{"n_layer": 13, "d_model": 128, "n_head": 4, "n_kv_head": 1, "head_dim": 32, "d_mlp": 512, "vocab_size": 2048, "activation": "quick_gelu", "norm": "rmsnorm", "norm_place": "pre", "norm_eps": 1e-06, "positions": "rope", "rope_base": 500000.0, "rope_fraction": 1.0, "qk_norm": false, "attn_scale": 0.177, "bias": "qkv", "tie_embeddings": true, "parallel_block": false, "init": "normal", "init_std_qkv": 0.0442, "init_std_o": 0.0, "init_std_up": 0.0442, "init_std_down": 0.0, "optimizer": "soap_variant", "lr": 0.00543, "beta1": 0.95, "beta2": 0.95, "weight_decay": 0.04, "lr_head": 0.00809, "grad_clip": 1.0, "warmup_steps": 200, "schedule": "wsd", "decay_fraction": 0.414, "decay_shape": "exp", "final_lr_fraction": 0.0, "batch_tokens": 32768, "seq_len": 128, "doc_mask": true, "train_tokens": 183900000, "steps": 5613, "dataset": "wikipedia_en"}
Each number is 200 + 40 x the weight over its row's rms, rounded and kept within 0 to 999. Layers, rows and columns count from 0. The size before them is the row's rms in percent of the matrix's.

# layer 9 MLP down (transposed), 512x128, rms 0.273, rows 14-68, columns 0-63
091,202,167,210,169,191,191,279,123,225,171,185,167,227,206,172,139,207,134,162,191,192,164,164,196,100,186,138,229,195,169,215,134,221,223,132,210,226,262,168,202,232,255,135,180,163,157,190,181,241,201,205,252,166,252,232,116,156,112,216,118,281,234,223,148
103,206,296,245,214,236,189,121,224,194,203,260,201,247,258,177,215,151,101,128,166,263,195,179,220,206,139,177,129,166,244,277,216,211,197,242,155,243,181,191,158,157,205,280,167,296,202,255,199,155,232,175,151,223,189,213,248,215,186,215,282,136,232,160,167
094,183,189,195,171,185,225,192,218,151,181,222,168,160,202,236,242,210,203,234,230,216,205,171,207,167,163,172,228,236,244,202,119,221,230,163,186,130,141,172,196,247,263,199,223,207,208,142,200,190,146,172,199,215,144,136,140,163,87,243,199,251,203,257,168
103,140,300,261,222,213,126,229,218,163,182,209,185,206,207,207,158,168,122,283,214,255,179,210,238,214,178,170,205,248,148,254,188,272,160,248,217,213,206,227,236,202,164,243,212,289,193,176,218,203,191,217,208,187,184,142,287,229,160,248,170,199,282,203,211
103,317,236,230,187,231,194,134,156,274,194,187,186,126,207,171,169,193,253,251,159,171,202,283,195,118,261,190,154,168,197,225,195,258,189,220,177,199,207,213,114,236,158,229,249,247,198,195,189,237,180,172,165,240,129,237,228,206,176,205,184,117,174,176,222
095,261,141,218,225,215,185,221,223,211,231,180,182,210,187,181,229,163,196,169,219,187,185,168,276,186,125,203,174,255,138,176,230,282,280,267,190,198,233,213,188,212,230,114,137,219,205,184,249,219,254,150,202,176,220,229,204,217,199,201,227,183,243,267,201
090,136,196,176,217,200,186,121,257,153,171,196,276,204,156,200,178,134,178,209,248,171,228,119,166,227,197,212,157,186,259,189,160,216,192,183,228,274,156,200,121,218,212,44,176,255,217,173,220,172,174,192,268,169,186,223,177,184,226,188,225,179,179,171,259
096,248,187,141,159,218,248,188,160,276,142,243,149,181,129,198,214,197,195,233,218,223,211,267,278,214,184,206,278,234,293,171,186,159,171,164,195,172,202,212,231,192,206,200,193,208,154,185,198,173,220,204,265,172,215,201,214,197,129,206,196,192,232,259,119
077,202,236,188,196,190,236,209,273,238,151,184,228,164,184,196,212,241,234,167,227,146,271,130,289,130,218,239,175,234,162,192,160,247,236,263,261,196,139,143,133,167,230,260,258,201,132,262,216,171,228,218,265,98,220,175,219,201,251,232,138,210,239,142,195
103,181,252,225,128,229,185,131,154,252,180,241,183,164,226,178,151,199,296,293,218,203,225,200,217,164,229,260,197,226,188,169,223,215,280,243,168,203,232,216,168,144,238,182,203,143,175,203,176,166,208,196,184,129,239,151,214,259,248,158,257,102,190,212,208
102,215,242,192,145,239,172,173,184,155,180,188,213,188,201,270,222,146,171,210,165,198,236,232,246,230,206,174,199,169,225,223,154,288,167,128,207,219,132,139,136,268,203,224,200,223,208,189,168,129,206,230,249,219,136,316,191,208,168,171,249,270,189,202,266
098,262,188,160,169,194,228,127,127,179,232,236,226,166,191,252,247,141,214,221,242,238,230,153,194,277,187,213,242,238,161,234,249,294,246,200,255,238,143,230,220,228,167,140,187,203,194,190,168,202,233,243,238,223,118,229,173,128,148,198,183,141,235,241,247
090,172,147,226,273,210,148,221,158,257,235,206,169,148,150,250,190,246,205,220,239,211,87,239,233,184,192,256,117,215,214,251,201,115,231,184,204,155,229,200,278,137,172,144,226,238,181,154,263,156,200,182,190,203,198,197,220,232,202,189,199,159,204,230,81
100,145,172,206,198,257,196,150,231,215,179,198,143,183,145,217,128,143,175,203,214,201,176,211,135,198,234,224,174,232,218,231,245,252,191,207,213,267,107,223,267,136,149,227,236,162,264,175,234,165,301,149,164,214,167,124,305,273,240,243,124,201,196,168,239
102,242,266,214,163,210,201,153,274,188,203,164,173,161,184,166,181,205,172,160,210,218,243,249,232,225,260,164,251,199,215,176,175,289,190,248,181,218,276,197,151,184,201,220,236,199,223,204,261,183,114,155,111,188,158,246,222,223,135,202,155,134,229,248,262
109,194,228,210,174,219,169,173,192,192,209,219,257,113,215,278,97,252,183,236,162,171,226,213,204,239,256,253,180,176,262,231,270,204,141,176,154,241,193,172,228,193,108,287,230,193,171,193,133,198,166,204,173,189,282,193,156,178,213,125,217,173,247,193,164
106,215,177,151,213,134,200,191,198,169,132,184,247,210,210,174,231,198,167,140,235,235,153,212,208,219,133,182,225,224,184,209,151,227,309,147,189,145,186,215,232,228,216,200,269,146,203,191,216,178,142,231,225,199,127,242,172,228,219,159,236,190,185,165,256
111,170,175,176,214,220,175,197,174,191,239,210,224,166,191,160,185,240,263,163,293,243,222,199,136,208,196,105,225,180,173,251,244,156,187,198,211,206,186,210,172,194,200,224,165,130,170,178,256,286,185,158,172,218,172,227,195,200,190,157,176,150,204,134,189
101,184,166,207,198,233,212,254,224,199,164,216,131,229,235,230,116,235,211,142,236,221,264,127,218,185,254,194,255,183,118,228,163,259,169,242,162,119,173,281,211,211,192,105,243,204,199,215,142,268,134,183,255,196,154,178,186,123,179,146,232,205,235,216,190
102,227,184,202,198,255,267,171,175,212,187,214,241,191,178,200,211,154,206,184,185,188,258,219,256,236,240,171,102,197,140,271,178,275,203,156,230,171,249,197,161,254,201,254,191,205,216,224,208,171,171,218,157,193,168,260,202,209,170,318,236,175,233,164,169
097,224,261,202,255,266,211,187,164,205,193,237,216,175,167,209,221,148,223,226,194,142,248,230,169,254,168,205,222,248,189,220,149,157,141,195,285,218,186,221,246,152,224,221,143,295,266,178,217,239,167,223,183,220,250,151,223,133,168,186,152,268,234,191,191
096,119,226,217,207,213,192,144,228,149,210,270,122,210,217,231,180,210,179,292,180,200,224,207,268,118,211,198,204,224,195,151,155,213,241,162,234,206,277,221,188,151,152,212,168,156,178,225,181,72,174,149,212,217,179,223,297,165,216,228,159,181,202,214,211
099,139,119,304,188,239,177,235,159,192,242,179,221,222,155,254,253,198,207,303,146,196,215,232,188,168,233,163,106,178,178,153,168,214,214,191,258,144,190,175,206,191,194,171,272,216,158,249,196,185,227,253,210,211,164,205,199,211,243,216,230,221,179,243,217
096,205,249,184,251,202,132,139,152,265,217,174,189,210,220,202,223,237,239,168,282,218,170,163,278,181,185,242,162,228,144,156,203,190,242,236,129,187,190,185,312,235,158,169,196,185,180,253,260,206,193,158,225,146,152,175,137,214,168,191,188,227,219,213,164
089,216,176,202,159,176,179,140,149,200,206,200,219,212,164,185,264,220,209,198,241,182,230,202,267,191,214,230,219,179,198,212,168,186,177,180,260,192,165,240,157,216,237,186,106,174,212,275,213,221,158,198,258,194,167,234,228,154,174,196,220,206,184,168,231
090,127,168,171,180,216,198,227,181,147,166,208,183,241,182,238,211,209,285,230,214,135,159,202,199,193,182,160,169,246,171,234,201,145,154,227,195,203,167,184,121,253,211,156,188,197,182,169,175,117,206,235,249,221,229,146,175,209,198,206,279,235,231,235,256
103,183,146,254,212,92,267,196,180,150,128,215,175,175,170,198,196,148,172,210,150,170,232,172,161,216,146,237,91,200,215,143,205,204,272,211,199,136,163,244,264,162,143,172,206,176,206,211,197,203,201,203,187,202,186,148,264,161,268,266,250,206,186,169,198
103,152,170,225,222,180,214,188,236,289,250,171,156,223,247,212,261,175,211,201,238,250,200,163,253,137,186,211,216,152,189,167,231,205,195,265,201,227,226,194,240,177,197,198,328,202,222,321,191,213,201,240,220,204,188,129,135,175,225,210,200,129,186,199,239
094,224,160,145,213,204,197,176,234,130,231,201,225,146,201,234,205,162,309,193,180,239,197,224,277,184,156,160,231,244,246,177,168,265,134,196,204,218,217,219,175,156,189,279,201,239,210,230,197,182,215,200,198,215,137,218,129,200,273,213,297,220,176,239,265
097,243,185,138,213,156,225,195,216,206,204,219,206,177,148,240,243,202,229,170,218,289,193,176,150,214,278,227,232,218,195,197,190,172,333,160,183,191,261,185,219,194,186,246,215,236,141,182,166,251,257,277,157,215,225,199,176,189,258,148,230,201,172,228,179
102,196,186,239,113,241,276,196,218,213,280,239,231,227,152,208,243,181,154,236,219,226,183,175,226,169,206,165,194,228,285,142,247,164,262,158,198,164,266,200,160,208,190,205,151,262,258,275,271,206,186,216,189,233,185,140,215,247,140,214,243,195,205,243,157
092,181,190,195,165,209,137,187,206,205,220,184,256,222,179,212,213,167,325,148,199,188,187,143,145,224,141,166,219,194,252,219,179,185,279,151,110,239,213,241,301,207,236,209,190,246,196,183,222,165,214,140,279,172,177,157,236,149,235,240,185,162,175,194,211
101,265,162,177,128,183,204,224,232,195,242,216,211,260,270,211,178,233,201,242,211,214,182,213,193,252,206,212,276,216,219,170,216,136,198,259,309,196,213,196,207,197,241,254,243,137,226,193,179,241,211,254,164,233,212,113,183,185,149,163,206,146,213,222,172
091,169,227,196,170,219,205,239,214,207,169,144,214,225,222,165,252,157,129,231,190,173,129,212,218,297,234,225,255,228,213,190,192,202,142,142,184,215,201,126,279,172,209,75,169,258,185,276,172,187,194,230,117,170,199,214,186,188,260,178,204,185,208,221,130
100,273,214,186,235,175,169,191,229,176,243,222,216,233,130,179,215,165,163,261,212,214,211,142,156,200,220,204,180,181,217,168,239,225,197,139,156,180,107,223,179,113,181,194,226,236,162,210,191,245,288,200,231,169,232,236,224,194,227,213,209,146,234,272,230
110,213,185,171,118,164,114,180,234,221,43,219,168,174,190,232,227,174,194,145,173,197,162,218,181,201,180,169,188,141,194,148,259,179,229,186,251,162,218,196,124,191,205,245,202,190,207,152,250,192,283,175,186,211,179,168,180,208,186,219,140,117,210,191,332
097,171,302,206,207,215,202,155,201,268,166,208,188,216,169,206,194,220,233,242,231,213,184,192,100,265,241,236,169,218,226,144,220,253,56,218,285,209,217,237,201,216,191,173,239,254,188,189,187,176,213,172,161,262,212,151,206,249,206,185,198,286,248,248,154
094,190,166,234,247,193,186,207,210,106,187,197,168,193,291,234,179,221,205,195,227,136,244,215,206,252,182,297,242,204,216,267,164,153,161,157,167,258,271,166,168,144,227,264,200,130,202,225,208,230,138,251,219,192,216,202,230,231,200,155,272,188,195,164,167
102,222,131,197,142,159,260,220,188,238,247,207,199,287,174,203,179,221,130,189,214,238,100,120,275,186,251,175,171,249,196,223,246,199,175,201,188,308,129,151,206,144,197,188,204,232,242,123,235,253,214,234,219,165,233,187,189,216,173,208,150,185,221,156,225
100,209,147,155,175,221,224,218,164,154,195,257,137,181,169,253,264,223,257,172,163,193,169,141,192,174,211,219,213,177,209,146,205,173,172,151,135,172,230,213,201,225,168,206,197,156,170,217,192,228,224,221,254,216,186,240,216,192,183,181,146,171,243,143,205
105,208,164,198,160,176,216,162,197,142,190,196,175,180,193,185,166,212,164,218,207,180,127,170,271,158,184,168,124,223,211,212,207,152,237,143,261,190,210,176,149,152,181,194,159,189,187,170,241,167,190,269,217,187,211,161,226,212,118,272,160,102,221,208,183
100,308,202,200,188,240,171,202,227,200,176,224,229,264,142,192,130,181,274,180,194,182,191,203,243,251,154,148,170,187,146,224,238,222,227,233,145,167,174,283,242,213,182,192,237,191,183,226,236,219,169,241,230,226,136,217,181,185,200,222,164,179,260,258,208
096,150,195,133,199,200,175,197,181,115,235,227,183,168,187,186,246,219,155,219,209,134,155,173,206,240,218,205,158,269,262,274,173,176,179,185,242,199,203,139,242,175,204,193,255,193,173,230,209,267,181,202,155,250,250,287,209,251,167,212,188,232,173,141,146
104,179,227,214,186,143,162,184,185,94,194,163,213,208,176,196,157,237,229,201,161,203,244,113,187,166,175,201,190,167,232,180,210,166,199,254,154,223,189,179,220,175,273,217,204,269,191,199,207,233,205,204,200,150,222,226,199,164,109,137,180,194,206,230,244
096,169,149,148,208,198,142,216,223,208,205,196,199,269,234,151,229,175,195,194,208,196,196,248,150,195,203,252,158,226,259,149,203,176,154,162,154,251,161,164,139,181,206,202,207,256,169,180,228,281,199,257,233,172,273,285,182,195,232,222,247,136,246,170,281
098,255,190,235,245,216,198,211,179,191,102,144,157,175,204,218,188,209,173,199,214,262,243,211,239,141,157,205,217,255,232,237,174,243,303,119,217,264,215,157,250,173,214,230,237,223,169,242,201,178,257,253,181,166,245,154,193,206,216,177,237,179,203,186,261
101,176,244,236,149,216,271,231,261,135,256,220,213,211,240,204,173,208,201,158,123,121,196,177,232,280,205,194,121,161,218,182,187,166,262,184,194,140,233,218,215,191,231,194,151,191,223,245,184,134,237,249,139,271,203,266,198,237,136,235,190,255,209,194,223
105,234,199,157,188,166,226,186,212,102,184,229,159,210,248,200,216,219,245,195,230,228,195,204,229,236,185,180,219,196,178,154,253,233,165,225,149,146,198,261,192,187,306,234,211,205,222,249,227,163,178,150,222,108,190,319,121,208,215,154,202,178,226,260,188
088,265,205,218,181,180,205,204,194,286,200,232,216,185,197,257,214,160,269,221,216,233,219,228,210,173,240,260,280,174,177,186,245,195,187,245,225,166,205,187,282,130,227,226,179,213,182,226,181,176,188,101,174,201,156,172,152,213,207,189,190,200,186,192,234
089,179,187,224,214,158,240,261,251,165,226,163,126,186,211,243,198,166,208,225,183,223,189,212,205,123,193,81,223,170,197,155,224,144,124,166,233,220,224,215,221,240,214,169,178,244,166,283,172,220,225,213,165,167,223,127,99,239,266,249,196,165,180,147,244
099,183,259,222,176,178,168,223,168,269,195,233,181,257,166,194,269,238,165,261,219,181,135,212,236,238,225,267,215,187,191,194,164,253,234,184,217,244,207,199,218,236,140,99,203,212,166,164,249,212,257,231,201,134,187,163,242,163,196,147,200,217,149,177,172
113,214,209,197,183,143,269,224,282,132,100,202,209,164,146,180,228,182,183,202,176,253,192,200,196,187,181,201,156,189,157,223,139,224,281,244,258,135,212,236,190,157,205,225,223,161,201,212,180,147,229,244,171,228,121,190,200,226,193,132,170,260,208,176,249
092,232,152,176,208,256,171,187,267,217,234,201,179,162,163,209,290,216,148,157,229,163,188,217,266,172,161,206,206,219,178,213,198,249,201,143,164,230,195,241,186,200,219,243,172,165,187,186,166,178,219,158,287,185,185,259,209,193,190,150,251,120,238,280,287
109,108,201,209,243,210,200,256,219,218,246,244,179,181,160,257,169,180,170,300,281,235,179,213,209,134,251,248,150,169,194,224,167,208,188,221,196,251,227,227,307,274,201,266,184,259,194,215,223,218,185,187,235,191,158,183,213,160,212,164,194,240,211,172,186
100,224,213,166,260,136,235,238,192,167,280,169,196,207,233,99,138,227,205,160,240,166,204,139,166,154,186,224,220,211,216,207,210,169,223,225,200,208,161,176,208,213,245,188,218,223,230,250,241,240,133,181,162,183,203,262,164,203,188,247,177,272,107,213,144
# layer 9 MLP up, 512x128, rms 0.256, rows 15-68, columns 0-63
099,206,192,195,187,239,261,178,242,183,237,234,203,241,252,250,248,189,253,191,182,105,204,224,182,212,263,97,207,181,183,191,173,166,253,197,241,243,195,247,206,245,202,171,238,174,223,164,275,203,192,215,248,252,277,224,276,188,297,219,224,249,199,180,177
094,201,193,293,211,194,176,186,241,131,201,218,239,198,180,241,222,199,246,153,263,214,236,165,229,201,180,196,170,154,226,207,163,221,179,132,201,199,230,229,288,179,157,150,110,244,148,204,113,130,154,205,187,239,219,230,222,302,258,152,269,186,273,209,182
095,195,133,190,234,228,154,214,233,160,286,170,274,289,136,184,197,243,263,176,210,229,178,227,281,218,177,230,166,236,232,180,128,158,201,137,178,227,180,146,176,183,183,292,206,147,108,182,218,176,246,241,191,194,148,221,255,203,197,214,243,180,304,189,195
102,289,201,124,212,191,128,222,165,224,198,118,158,180,204,223,174,166,333,186,206,177,240,226,199,169,200,172,152,253,248,244,163,224,205,190,228,190,236,234,157,227,259,126,177,277,134,148,228,209,208,279,219,266,199,176,212,186,214,193,227,135,238,165,164
100,297,202,121,222,185,215,211,203,189,215,252,194,146,214,162,168,240,251,204,170,239,218,244,227,303,199,200,280,215,179,208,245,141,154,173,216,227,300,221,200,251,195,219,100,187,183,227,215,166,240,171,218,231,246,164,260,130,227,231,203,235,151,164,155
105,176,260,204,206,183,149,212,175,212,242,195,210,238,194,215,243,225,162,223,173,258,122,279,153,261,135,200,233,222,246,197,229,186,196,204,217,186,211,276,237,181,212,199,221,297,152,203,213,217,294,169,146,253,251,192,210,183,231,182,241,201,146,191,111
102,153,215,139,341,185,169,231,137,128,205,194,286,166,272,172,154,161,157,209,127,194,182,121,151,269,201,241,166,185,203,205,191,222,146,215,158,239,186,179,218,212,267,233,216,210,205,218,224,257,174,259,213,165,188,149,222,255,205,196,214,156,271,198,234
088,217,209,250,199,200,74,155,197,116,229,170,199,118,163,155,229,207,162,247,152,233,169,230,122,187,236,187,212,163,191,128,239,202,213,206,217,202,229,168,203,235,130,135,185,184,176,190,225,149,209,174,214,243,209,256,223,211,204,175,275,144,203,198,203
107,197,212,141,219,169,277,269,249,259,204,261,197,121,299,158,150,242,221,206,211,213,222,222,217,166,177,197,197,164,208,184,196,215,215,238,198,192,198,244,174,224,313,197,202,128,226,118,213,272,208,156,199,260,157,173,213,218,222,198,199,226,213,249,201
097,224,234,177,242,170,199,253,160,265,197,204,151,135,128,167,272,183,189,280,242,187,217,229,183,224,162,223,156,195,220,242,201,156,181,203,240,201,248,148,216,195,177,205,136,187,204,192,186,235,152,204,187,236,207,155,171,265,179,196,244,307,203,150,223
095,181,118,223,170,183,214,220,252,166,234,153,252,238,170,207,149,197,160,240,170,164,272,200,164,208,184,190,235,152,221,177,223,232,196,186,177,219,193,117,207,214,235,199,212,227,153,165,234,222,180,127,214,157,219,202,142,226,262,248,211,185,172,312,179
101,279,213,210,130,160,293,178,277,144,213,244,198,241,276,145,197,152,167,249,192,165,243,194,141,253,261,123,191,208,210,129,238,213,206,218,220,247,174,205,141,226,196,192,252,205,197,249,136,217,187,210,185,190,250,151,146,197,245,153,268,180,224,240,248
096,179,214,189,169,179,236,199,273,114,102,233,200,274,153,190,158,249,190,221,146,188,179,236,195,270,201,248,245,159,181,253,179,163,218,158,202,274,119,271,228,190,182,146,214,194,231,186,140,217,231,237,174,193,203,144,203,166,255,238,226,171,206,169,221
109,221,188,202,145,172,213,251,151,202,169,222,211,148,199,271,209,167,213,212,239,136,149,265,189,191,185,177,223,207,159,123,108,131,181,242,120,219,187,186,194,216,214,196,139,208,196,105,235,177,193,235,233,154,198,297,249,107,249,198,221,183,227,210,220
106,223,169,207,145,229,191,180,224,148,191,244,224,231,158,138,144,238,181,135,158,168,205,213,224,208,219,167,232,160,116,197,171,202,217,182,227,171,224,188,223,211,224,196,200,181,217,226,227,147,209,190,152,202,210,273,150,86,299,220,200,169,204,133,254
098,209,260,133,186,210,140,227,216,232,241,188,195,161,260,187,209,198,150,139,183,179,228,199,177,295,211,148,167,180,162,211,133,124,277,217,206,169,220,199,167,195,142,134,237,235,253,230,223,216,187,164,248,216,167,196,177,190,263,218,181,217,243,206,168
109,204,184,148,214,189,209,235,221,71,150,206,197,171,208,213,288,205,163,157,187,221,196,192,223,238,164,187,262,193,178,236,215,161,187,136,165,255,204,189,155,172,134,230,153,188,212,214,146,180,182,209,172,242,228,213,171,216,152,257,270,229,234,140,239
098,108,110,279,140,130,191,211,234,192,135,184,220,168,139,181,204,229,174,200,218,233,235,199,134,209,176,172,243,231,156,225,232,198,246,162,238,182,186,163,188,153,257,182,158,191,235,160,120,210,200,167,159,143,127,218,231,142,244,237,195,189,237,163,207
097,151,217,144,223,257,161,256,230,209,206,206,203,209,189,202,220,233,279,244,291,189,143,147,175,214,198,134,222,319,195,246,243,127,202,177,235,204,218,163,232,176,171,213,186,274,172,208,158,203,224,226,178,178,222,277,182,145,189,137,238,88,165,198,203
098,220,164,211,211,171,180,240,179,199,181,166,161,184,183,148,313,247,212,210,120,216,194,203,202,230,254,205,191,205,259,142,238,175,143,220,230,130,237,138,228,184,190,219,235,165,198,173,267,178,185,174,250,231,218,177,98,253,243,170,170,169,203,227,156
093,170,193,174,123,275,247,212,249,159,193,176,251,153,210,231,188,257,183,196,136,183,192,178,197,223,184,169,250,178,262,176,275,201,220,185,150,250,187,218,216,253,212,254,157,200,240,241,141,221,194,143,228,206,212,198,148,204,218,138,172,189,163,147,157
099,124,150,230,212,180,202,171,179,195,147,139,229,152,191,253,162,220,160,209,236,151,200,248,170,234,205,256,172,190,207,205,276,197,172,224,247,236,142,225,267,207,248,225,253,194,219,161,239,170,223,245,220,240,141,225,231,135,213,198,186,159,141,220,209
098,164,165,257,175,178,193,232,258,220,177,227,184,131,232,298,162,183,220,165,162,133,216,226,191,228,228,156,194,214,267,201,127,178,231,179,240,305,189,240,177,176,214,183,197,201,193,189,232,202,226,136,131,230,192,211,157,167,183,167,278,210,285,202,185
088,214,165,289,184,251,179,204,266,119,199,261,231,140,200,208,152,143,169,144,179,140,204,280,163,234,244,231,212,233,214,162,279,230,246,184,183,218,211,111,197,186,211,210,212,235,231,265,174,201,229,129,208,150,227,191,228,203,189,185,208,174,210,302,175
088,181,213,240,251,257,224,166,265,212,227,207,241,136,179,175,193,245,250,61,212,226,191,246,263,171,237,196,222,206,207,161,195,208,154,174,241,249,168,208,179,226,167,213,256,172,195,238,146,158,178,217,172,117,178,123,200,215,235,156,202,174,179,214,138
098,229,235,148,189,208,179,116,165,237,266,279,146,182,174,218,143,241,219,205,199,172,122,198,277,194,150,211,164,227,187,211,137,141,174,268,195,226,172,207,211,212,210,237,192,187,256,266,264,204,212,161,185,205,158,158,222,120,186,292,209,207,133,228,223
099,241,185,220,194,272,233,131,216,173,250,157,205,187,131,102,186,226,203,209,124,157,176,218,151,246,193,212,109,165,174,240,178,186,143,165,209,176,200,252,201,211,179,227,141,148,254,224,170,188,174,249,191,232,228,142,173,319,267,225,218,185,140,162,224
099,179,174,173,197,218,143,121,181,225,108,238,162,170,196,255,166,180,283,205,188,169,262,220,151,135,224,183,121,194,183,121,144,181,208,115,174,211,207,177,199,248,190,146,178,146,231,196,177,195,281,218,147,220,266,205,201,178,244,295,183,202,171,133,169
103,200,210,189,195,182,161,220,165,183,243,232,200,234,225,191,183,226,225,194,255,183,252,207,196,233,271,139,325,233,193,142,185,201,177,161,185,225,221,169,148,198,200,250,237,77,207,166,183,147,265,234,220,168,225,193,194,156,192,182,198,194,171,153,197
094,155,226,127,141,205,194,222,208,121,228,245,194,180,164,218,264,186,206,144,250,243,236,223,157,188,181,212,239,210,293,308,120,193,254,185,168,157,166,215,141,188,199,195,212,252,210,190,180,263,213,284,241,267,231,183,234,232,176,226,179,190,150,154,120
098,243,186,119,197,195,179,256,262,282,191,200,229,215,225,259,206,153,175,172,134,145,254,247,157,229,240,175,244,158,172,235,206,194,191,194,204,216,176,215,156,205,202,211,241,218,167,214,265,137,170,183,310,208,171,257,165,214,182,204,193,186,165,247,205
107,152,143,188,215,254,125,163,227,261,164,195,186,122,224,229,201,208,190,202,189,147,107,197,171,162,169,235,187,216,195,185,228,223,200,175,209,247,210,254,247,196,170,125,144,136,165,215,128,203,252,135,165,233,197,189,269,259,214,186,261,137,223,128,232
103,150,192,190,291,198,206,173,121,196,189,176,178,124,214,182,233,193,216,145,206,205,231,226,152,269,223,194,222,158,214,278,208,157,125,198,124,166,230,205,200,199,212,148,298,237,210,173,173,170,158,185,221,211,127,148,213,251,151,125,131,291,252,166,251
094,180,157,144,220,127,269,208,236,256,197,188,152,252,266,195,215,104,232,128,164,267,139,131,207,229,156,167,207,199,226,174,187,192,245,217,284,210,191,175,252,205,235,211,193,182,224,128,217,187,160,319,131,205,187,183,173,243,169,187,232,190,241,229,286
103,255,228,163,239,106,196,226,194,197,264,270,187,201,164,155,271,247,254,213,210,197,243,137,183,254,180,258,162,190,207,172,250,145,169,203,229,209,233,222,151,108,172,233,243,205,152,191,169,215,157,121,176,222,114,177,245,229,164,180,254,184,221,160,199
101,197,240,210,141,214,233,239,209,88,217,190,155,248,185,182,198,212,256,225,149,199,113,173,240,225,152,169,217,248,185,194,227,172,273,295,218,200,159,192,153,211,159,170,179,170,215,182,191,172,224,192,209,203,127,152,218,189,167,163,288,146,240,159,210
097,272,199,183,183,200,106,168,181,207,146,165,211,147,163,111,225,200,210,170,241,200,146,248,212,160,232,182,157,136,144,217,211,199,265,199,193,200,229,124,235,141,205,264,128,204,236,158,200,147,178,190,241,216,164,201,214,171,230,282,180,233,245,226,261
099,201,203,196,192,206,164,184,262,228,210,229,257,99,310,237,231,196,193,246,218,221,163,246,208,208,172,148,175,138,220,261,210,145,111,226,156,184,220,215,168,251,168,182,209,183,211,292,184,227,247,157,226,229,219,220,128,188,214,169,224,240,152,175,222
099,247,286,157,132,200,223,209,212,197,281,257,208,183,187,214,133,189,188,179,208,160,169,166,215,231,182,276,253,152,225,195,154,194,140,169,149,189,190,186,198,130,214,134,182,209,219,245,251,176,178,184,271,180,248,181,204,167,184,207,189,229,185,129,229
101,168,239,175,201,278,239,241,215,231,186,216,207,217,191,214,231,112,227,207,231,227,215,250,290,187,106,163,221,177,263,142,233,283,186,220,138,183,149,195,228,236,221,212,234,167,149,147,197,260,192,183,167,166,221,172,171,252,249,160,203,212,254,249,256
092,153,231,200,220,207,236,239,143,134,202,147,192,269,148,175,170,181,180,211,222,295,165,170,229,218,190,187,210,218,219,169,163,136,191,211,231,200,185,203,120,226,183,225,278,244,247,149,204,171,188,201,218,203,190,144,197,169,206,173,217,305,173,237,201
101,145,157,196,256,161,239,182,191,249,92,176,189,171,273,122,199,208,260,230,182,240,238,250,211,234,258,196,189,194,137,167,265,175,134,156,166,259,206,193,236,194,202,194,215,247,167,185,209,126,228,208,198,181,237,210,220,264,254,252,194,171,169,232,205
101,168,185,192,176,281,168,196,300,262,200,290,192,231,117,174,270,179,195,188,183,205,238,239,148,236,178,227,201,161,259,201,175,118,165,157,173,187,178,224,171,170,187,103,186,116,238,222,236,222,200,182,203,215,181,218,225,263,213,189,228,221,247,212,152
100,174,210,248,117,265,213,224,171,213,94,136,222,170,184,172,277,186,225,166,211,236,199,248,205,131,198,184,219,202,286,191,227,122,222,175,158,222,145,187,212,240,176,158,107,190,195,242,173,167,143,194,209,214,242,201,176,246,188,206,218,114,230,247,242
092,188,235,151,178,173,180,187,272,164,266,298,232,194,142,174,168,244,214,220,234,216,182,251,216,242,180,183,222,225,261,193,148,183,186,240,193,178,214,272,178,216,284,164,120,171,212,180,210,202,254,185,243,210,202,247,151,186,170,202,69,240,164,199,169
101,246,198,271,228,213,195,189,194,212,290,202,238,247,170,206,277,192,189,251,187,182,173,211,106,241,197,172,252,188,142,214,186,162,151,199,126,223,217,223,81,213,211,170,261,195,229,174,184,176,176,167,182,159,185,159,218,189,235,156,173,162,209,218,216
103,237,206,134,194,192,125,277,220,121,189,189,189,197,173,238,187,200,199,242,258,179,193,204,181,186,123,284,221,251,190,245,161,246,228,264,235,261,259,248,270,193,259,213,175,217,179,218,217,258,240,131,206,175,174,170,262,169,225,170,182,193,260,228,189
097,119,201,200,199,271,203,217,207,181,126,165,226,182,230,243,186,175,145,220,289,206,176,146,187,191,216,201,163,237,164,262,182,201,186,187,136,190,166,168,214,299,98,210,243,163,176,155,227,175,245,202,177,202,210,217,197,229,258,219,196,163,140,169,194
104,169,202,200,154,205,235,194,224,149,249,202,194,196,257,206,210,220,210,148,286,86,161,221,193,187,162,237,79,260,201,241,225,231,215,231,164,225,204,181,245,188,244,208,162,233,238,240,235,200,167,242,227,194,228,162,163,203,159,185,289,232,253,241,223
102,205,154,260,132,181,125,218,197,209,210,132,200,224,161,208,176,186,137,227,179,203,185,249,194,214,217,117,219,201,268,213,213,199,167,108,103,130,225,167,272,175,216,171,186,234,175,184,240,119,189,174,241,223,164,246,241,225,257,169,194,225,208,249,212
106,203,206,148,176,151,230,220,143,239,176,162,106,263,133,141,202,190,214,187,146,190,200,220,215,192,189,256,186,215,285,220,246,152,200,237,253,183,200,188,222,202,230,246,256,179,116,217,286,150,184,134,168,275,212,243,253,235,141,207,210,189,194,194,221
097,242,222,316,147,267,113,243,169,193,229,254,180,214,176,237,151,159,119,264,179,207,199,223,205,163,224,239,159,269,211,200,211,215,208,185,182,152,197,154,187,153,215,218,293,211,174,142,196,204,193,204,157,309,290,167,160,214,246,244,195,224,214,203,169
099,138,194,133,247,205,220,233,235,198,210,184,263,191,157,238,184,249,207,156,236,180,180,192,158,195,241,183,184,150,150,227,189,282,177,187,134,233,224,188,211,239,248,203,195,161,100,311,192,253,204,223,228,149,190,214,256,222,234,162,188,246,222,208,221
098,150,153,280,183,202,180,213,194,194,217,206,162,203,232,200,193,210,177,203,158,257,241,201,239,259,201,185,158,182,228,258,93,201,166,216,206,200,165,238,197,268,167,236,215,205,187,210,194,171,231,233,301,208,182,180,238,203,293,234,178,213,189,200,177